config.toml
n_layer = 15
d_model = 128
n_head = 2
n_kv_head = 1
head_dim = 64
d_mlp = 512
vocab_size = 846
activation = "squared_relu"
norm = "rmsnorm"
norm_place = "pre"
norm_eps = 1e-06
positions = "rope"
rope_base = 10000.0
rope_fraction = 0.25
qk_norm = true
attn_scale = 0.166
bias = "none"
tie_embeddings = false
parallel_block = false
init = "normal"
init_std_qkv = 0.0442
init_std_o = 0.0
init_std_up = 0.0442
init_std_down = 0.0
optimizer = "soap_variant"
lr = 0.00373
lr_mult_o = 0.861
beta1 = 0.95
beta2 = 0.95
lr_head = 0.00319
grad_clip = 0.5
warmup_steps = 68
schedule = "wsd"
decay_fraction = 0.877
decay_shape = "exp"
final_lr_fraction = 0.0
batch_tokens = [8192, 16384, 24576]
seq_len = 512
doc_mask = true
train_tokens = 114200000
steps = 7364
dataset = "wikipedia_en"
Each number is 50 + 10 x the weight over its row's rms, rounded and kept within 0 to 99. Layers, rows and columns count from 0. The size before them is the row's rms in percent of the matrix's.

# down: layer 5 MLP down (transposed), 512x128, rms 0.18, rows 258-270, columns 0-127
# up: layer 5 MLP up, 512x128, rms 0.182, rows 259-270, columns 0-127
down258 095:49 49 61 63 42 49 45 51 33 59 67 49 49 56 53 54 61 56 43 46 58 41 43 42 27 53 53 39 55 43 62 51 45 45 40 20 60 54 46 54 48 42 53 50 48 68 69 65 37 52 47 76 53 57 53 45 32 65 40 37 68 48 61 57 38 41 58 62 46 38 47 29 39 46 40 56 67 49 64 55 62 42 58 56 56 60 49 47 46 58 43 58 58 40 42 54 63 39 67 34 36 43 49 49 35 58 45 61 40 41 56 56 48 32 52 41 65 59 48 51 52 42 65 53 46 37 47 34
up259 109:55 60 53 43 60 65 46 36 73 32 57 60 67 60 47 42 52 45 64 47 40 43 42 63 58 40 66 53 51 81 54 35 51 47 60 42 42 68 42 42 53 35 39 51 58 42 48 35 66 60 47 45 50 50 37 49 69 40 61 44 48 42 41 51 48 54 53 39 60 44 55 42 82 61 39 55 61 49 54 55 45 38 61 50 58 58 56 49 50 47 43 48 54 53 43 46 56 44 38 57 39 40 57 42 53 68 44 46 61 46 51 70 39 49 57 45 25 71 54 51 49 53 59 41 41 57 54 54
down259 115:52 43 48 37 59 52 26 58 39 58 46 47 36 44 63 64 57 53 52 37 44 36 47 79 41 71 37 61 46 53 49 51 48 51 45 52 43 70 60 49 57 55 29 62 40 34 51 43 41 48 55 42 37 48 56 63 39 34 45 55 50 58 41 62 63 53 41 39 45 50 55 57 43 47 52 65 55 55 70 60 48 49 52 30 36 25 46 62 44 61 38 37 57 41 41 46 49 35 50 58 56 55 54 56 49 61 62 54 43 41 38 31 51 47 54 46 52 35 56 48 46 52 65 39 44 43 54 69
up260 059:56 23 62 58 50 46 53 51 51 51 51 64 39 51 70 60 54 34 76 44 62 41 58 62 50 33 55 57 64 53 32 43 50 53 70 65 59 58 38 45 46 50 45 48 40 25 51 63 60 47 36 41 36 47 47 51 75 49 41 42 56 48 52 44 42 44 52 43 44 48 46 34 60 53 50 50 42 54 50 47 56 49 33 42 46 51 26 47 41 59 64 41 32 49 51 55 55 36 48 43 54 37 69 45 49 51 43 56 67 45 53 40 46 50 52 54 41 67 53 49 66 49 62 73 52 54 62 56
down260 057:56 63 53 63 62 32 44 47 47 45 41 58 44 40 46 39 71 45 46 63 62 26 44 40 41 49 43 47 35 48 47 59 59 47 42 31 39 51 44 74 45 45 57 53 51 61 46 64 49 43 52 40 41 40 49 33 31 36 44 59 50 47 51 55 53 49 34 65 55 38 29 45 65 59 27 49 31 53 43 54 43 55 57 49 58 48 57 62 40 41 35 50 51 49 43 50 40 75 56 59 53 41 49 44 37 51 46 60 37 57 56 40 48 54 51 64 54 33 33 39 58 63 41 51 51 42 41 64
up261 041:47 36 46 52 61 50 71 42 54 55 33 35 43 41 65 48 54 47 50 41 48 55 35 57 63 45 53 51 56 45 44 44 43 49 60 67 52 46 45 60 40 50 66 53 54 32 41 57 64 59 53 29 41 48 32 44 64 52 38 68 46 58 39 51 53 51 55 43 67 57 65 30 45 57 55 45 46 52 38 52 59 51 56 61 66 42 52 56 56 48 45 49 38 74 74 51 54 51 50 48 64 42 52 63 52 57 36 38 50 40 43 60 30 45 22 37 47 45 64 50 52 53 46 75 60 51 62 39
down261 050:54 50 41 54 45 59 40 34 62 43 55 75 65 76 44 43 47 67 48 45 52 62 59 54 44 62 42 41 43 53 49 58 39 24 47 64 40 36 61 58 50 55 47 47 42 56 42 48 47 45 45 56 23 59 46 41 30 40 49 62 43 53 60 51 46 35 59 49 62 37 53 43 40 50 63 42 56 41 41 55 54 48 47 49 55 32 51 78 52 57 67 54 63 53 43 67 56 41 49 48 63 58 50 33 64 65 55 41 52 57 53 34 39 48 58 47 34 58 56 51 52 46 64 55 45 66 58 42
up262 105:55 52 49 50 53 62 47 37 55 48 61 44 47 50 56 60 49 50 49 38 55 63 53 46 56 68 66 48 45 45 33 46 54 50 47 63 46 29 57 52 31 46 52 55 64 45 54 58 70 55 51 49 60 62 52 53 71 66 57 54 57 52 67 36 48 51 62 51 69 59 66 53 46 59 43 50 50 47 41 54 63 25 60 40 48 46 48 70 47 53 60 23 35 46 49 37 80 43 56 52 54 46 52 48 67 24 70 53 46 47 49 52 41 55 57 51 45 64 46 57 47 46 55 44 53 43 52 25
down262 103:47 37 34 44 34 32 48 64 44 46 42 56 58 42 56 46 47 73 66 66 56 57 67 41 52 44 54 69 37 43 55 37 41 62 45 49 51 50 38 49 48 46 43 66 39 61 43 11 44 46 43 56 43 46 56 53 48 50 50 68 55 49 54 49 38 53 45 43 55 54 50 47 59 25 39 50 58 46 41 56 42 44 58 72 46 51 44 46 55 54 54 40 48 53 50 39 57 51 65 57 46 42 66 76 60 59 47 37 50 51 39 52 47 55 64 64 34 42 65 57 47 37 44 52 64 63 52 50
up263 112:41 32 32 44 52 46 52 54 46 37 44 53 41 68 48 45 43 52 48 33 55 51 38 48 43 75 48 53 46 42 38 62 55 37 52 51 48 47 58 47 61 51 45 53 49 50 53 59 58 53 65 51 44 61 45 31 58 51 51 46 63 56 66 35 47 60 44 75 52 39 45 52 56 62 43 27 36 52 53 54 51 45 59 46 67 34 50 41 45 61 17 39 36 51 64 37 49 49 39 52 40 47 38 55 32 44 44 57 63 52 59 40 44 50 62 47 51 41 54 62 64 35 37 44 44 23 52 46
down263 108:46 49 29 54 69 67 58 40 53 29 49 36 46 29 39 35 67 65 60 46 38 47 46 41 55 39 36 46 53 41 58 55 52 37 52 45 56 42 34 56 63 59 37 44 44 72 48 44 33 60 53 42 52 61 60 38 40 53 51 65 46 47 29 50 47 48 52 72 42 43 36 56 51 38 48 52 48 45 52 35 56 63 51 57 51 52 30 54 49 66 36 40 41 58 26 47 60 46 58 42 47 49 54 54 50 50 50 45 57 58 50 51 65 32 38 48 60 39 43 47 48 63 61 61 59 49 36 39
up264 106:56 47 49 52 51 48 60 39 48 49 46 55 48 44 47 44 31 49 48 52 52 55 70 46 52 53 56 62 59 47 44 61 53 59 48 64 49 65 35 36 57 59 60 71 50 36 41 68 41 48 57 40 44 69 50 56 55 63 48 37 75 53 54 51 33 36 51 51 54 29 68 31 52 35 46 39 50 32 43 57 61 45 42 50 54 58 41 42 42 46 69 40 56 55 46 47 65 44 49 56 40 48 43 29 42 22 51 37 45 35 60 38 59 69 54 43 48 50 63 41 55 53 44 47 44 30 42 57
down264 105:44 52 61 67 59 44 58 47 59 55 58 60 39 65 59 57 42 40 41 45 77 32 66 50 35 46 43 55 49 57 63 48 56 49 45 44 46 37 54 40 62 62 54 29 63 38 40 53 52 36 45 53 54 46 49 35 38 44 62 56 81 53 43 60 43 49 48 52 33 58 64 55 69 68 34 48 49 60 57 54 44 39 53 53 48 47 60 44 48 48 51 47 63 48 47 60 38 48 44 47 56 49 37 44 29 70 48 37 54 40 50 40 54 45 43 55 60 53 52 66 66 33 65 51 62 47 57 34
up265 099:56 41 53 65 56 44 35 52 41 29 57 31 56 44 50 47 52 42 52 53 42 38 54 59 37 54 49 74 56 58 54 48 75 53 52 55 60 52 51 39 32 59 50 34 43 59 46 25 53 40 60 56 48 55 68 61 73 58 72 58 52 40 57 40 44 43 44 38 63 47 36 59 54 50 50 30 49 53 57 45 44 62 44 44 57 39 64 48 64 51 45 63 51 61 53 50 59 31 42 45 52 32 50 56 41 36 56 60 55 36 43 71 46 66 48 43 47 49 54 44 53 39 65 58 41 55 48 37
down265 109:46 58 50 52 34 61 52 50 58 62 58 68 48 50 58 35 47 34 47 32 54 47 46 52 46 38 58 51 53 49 49 69 61 66 50 49 55 59 61 56 29 42 39 51 52 36 48 51 47 54 52 52 49 48 33 43 44 45 54 42 53 39 35 34 61 45 51 46 48 40 63 36 66 44 40 48 69 64 70 46 42 59 31 62 55 32 36 61 45 63 44 54 42 70 47 58 48 42 31 64 54 60 41 48 59 40 42 46 48 39 57 53 42 58 51 51 47 35 50 61 49 44 62 46 60 85 58 39
up266 095:34 39 53 46 54 48 49 48 53 38 38 47 39 37 54 33 52 49 58 55 49 57 40 60 37 41 54 35 53 46 52 58 53 59 49 50 35 52 66 74 48 47 53 37 30 34 46 51 62 50 59 43 55 49 45 38 64 55 35 48 54 41 61 43 62 63 47 62 48 40 58 54 65 52 48 56 48 53 53 24 45 59 42 55 44 51 62 69 60 52 61 78 52 48 67 53 41 40 47 54 48 47 49 74 73 54 67 43 62 49 54 42 51 43 54 26 39 46 45 48 69 56 53 65 62 54 51 39
down266 100:52 60 64 28 47 42 45 31 53 47 53 55 37 49 56 60 31 54 58 62 58 48 46 49 42 53 43 75 51 61 59 47 46 49 55 70 53 70 31 57 44 44 57 31 49 57 49 43 55 55 30 58 51 52 29 52 60 40 62 43 62 32 42 47 36 68 55 46 53 65 56 48 59 49 50 60 52 54 41 73 62 46 42 45 56 53 58 51 45 61 55 33 51 48 38 47 46 56 59 40 50 42 62 51 46 52 46 47 52 64 73 34 50 31 54 61 53 56 47 49 53 63 37 58 63 57 72 44
up267 111:54 36 59 29 64 50 54 45 59 51 53 59 51 37 47 49 36 40 26 58 56 44 44 35 42 53 52 47 63 35 42 46 53 54 49 58 27 43 41 38 59 63 44 54 47 59 46 56 50 58 57 65 52 37 62 54 46 56 28 29 51 34 64 44 55 27 55 67 49 72 50 48 74 34 56 37 55 49 49 63 48 48 48 50 41 42 54 49 33 54 51 35 46 46 53 51 34 54 61 48 56 42 64 51 52 49 51 50 63 28 59 52 61 50 44 60 50 54 68 56 53 50 50 56 40 30 66 48
down267 108:55 48 44 53 69 55 39 59 33 46 38 45 48 48 47 65 36 52 65 54 43 63 59 68 64 54 51 51 35 66 56 44 32 49 60 48 43 43 45 55 61 44 48 39 41 55 51 30 50 40 41 39 68 52 45 58 40 65 29 57 42 41 45 52 50 56 38 64 45 60 63 54 51 26 55 36 48 48 50 34 57 65 63 65 53 29 50 31 59 56 45 52 51 45 40 49 46 43 52 75 69 50 45 38 66 44 34 53 45 53 41 52 50 57 42 46 51 39 49 62 57 57 43 42 54 31 46 40
up268 106:55 61 40 47 41 51 60 67 43 47 49 66 44 54 48 60 48 57 55 44 52 62 46 40 59 29 52 67 69 46 52 44 52 42 46 54 54 49 43 59 63 56 35 63 47 60 31 54 45 46 41 42 63 58 46 68 46 57 50 52 41 50 52 41 54 53 35 58 38 56 42 65 47 66 55 34 71 75 49 49 42 67 41 39 37 63 33 40 41 59 57 41 74 46 49 44 42 57 53 56 48 45 63 49 63 28 50 42 59 63 45 30 65 57 39 45 51 44 47 68 54 31 52 59 57 46 51 58
down268 104:39 32 53 53 42 39 50 60 56 72 54 63 40 58 47 44 45 60 55 41 43 46 60 62 49 59 39 52 44 51 52 63 49 34 45 48 60 51 38 71 41 58 69 27 45 46 54 63 52 69 42 52 44 45 42 50 58 47 56 59 58 61 43 39 64 38 40 54 62 65 33 49 55 63 30 61 62 50 63 51 47 64 50 65 65 40 53 75 42 54 54 38 65 65 47 55 52 53 53 70 64 25 53 47 49 54 37 46 41 54 36 51 51 55 51 47 62 52 42 50 38 63 49 37 63 45 45 48
up269 112:40 37 56 51 53 44 57 29 60 60 49 47 46 40 70 40 62 48 55 42 46 65 49 38 61 50 46 45 53 56 26 53 55 53 55 29 55 31 55 52 38 33 46 49 50 46 42 39 67 64 55 52 39 52 25 50 61 49 65 62 51 43 70 51 47 46 43 30 60 51 41 43 49 49 66 61 52 45 63 53 38 52 56 42 30 51 46 60 58 53 63 41 40 32 32 53 50 52 55 53 54 49 46 48 57 50 65 80 59 60 52 59 46 52 54 53 38 67 61 56 45 50 65 54 54 36 44 45
down269 111:51 38 56 54 40 56 69 59 64 57 47 57 48 64 53 56 45 53 61 47 61 66 50 46 28 53 47 48 48 47 56 33 63 64 37 46 48 49 35 37 58 53 54 57 45 58 31 40 61 34 34 71 63 49 43 48 50 44 59 56 21 55 55 63 52 38 47 63 41 48 51 49 43 60 28 51 52 50 45 46 43 42 53 56 46 52 58 44 62 52 36 64 28 65 56 47 55 35 48 39 49 48 51 45 50 39 26 37 53 40 55 72 62 45 62 32 38 45 61 51 57 48 52 60 55 56 35 44
up270 110:55 44 34 66 54 51 49 51 39 51 59 73 69 55 40 36 62 41 37 48 70 45 48 43 27 42 78 47 56 37 31 61 56 44 53 48 61 59 42 57 48 35 47 76 41 44 54 42 60 50 53 64 36 45 47 51 59 50 48 64 44 51 53 42 50 30 59 64 63 43 34 66 44 52 56 56 54 42 62 42 30 56 61 48 57 43 45 53 63 56 54 52 54 54 46 58 28 44 62 48 48 44 48 63 47 52 47 50 61 68 61 44 56 56 46 61 51 40 57 44 59 65 57 40 43 50 34 51
down270 102:55 54 38 44 28 41 45 51 50 49 38 58 46 64 66 58 45 42 41 62 58 59 49 47 63 57 46 54 47 40 45 46 52 46 39 43 54 41 37 25 58 56 62 42 68 48 40 41 49 28 55 69 50 57 50 52 50 57 50 51 59 40 58 48 37 62 31 27 52 55 50 43 42 61 57 72 48 46 60 54 49 52 51 50 51 56 63 53 67 28 42 68 58 34 56 58 61 50 41 64 66 51 40 56 50 55 56 45 67 41 57 51 62 61 67 53 39 53 60 30 61 41 44 62 46 61 61 61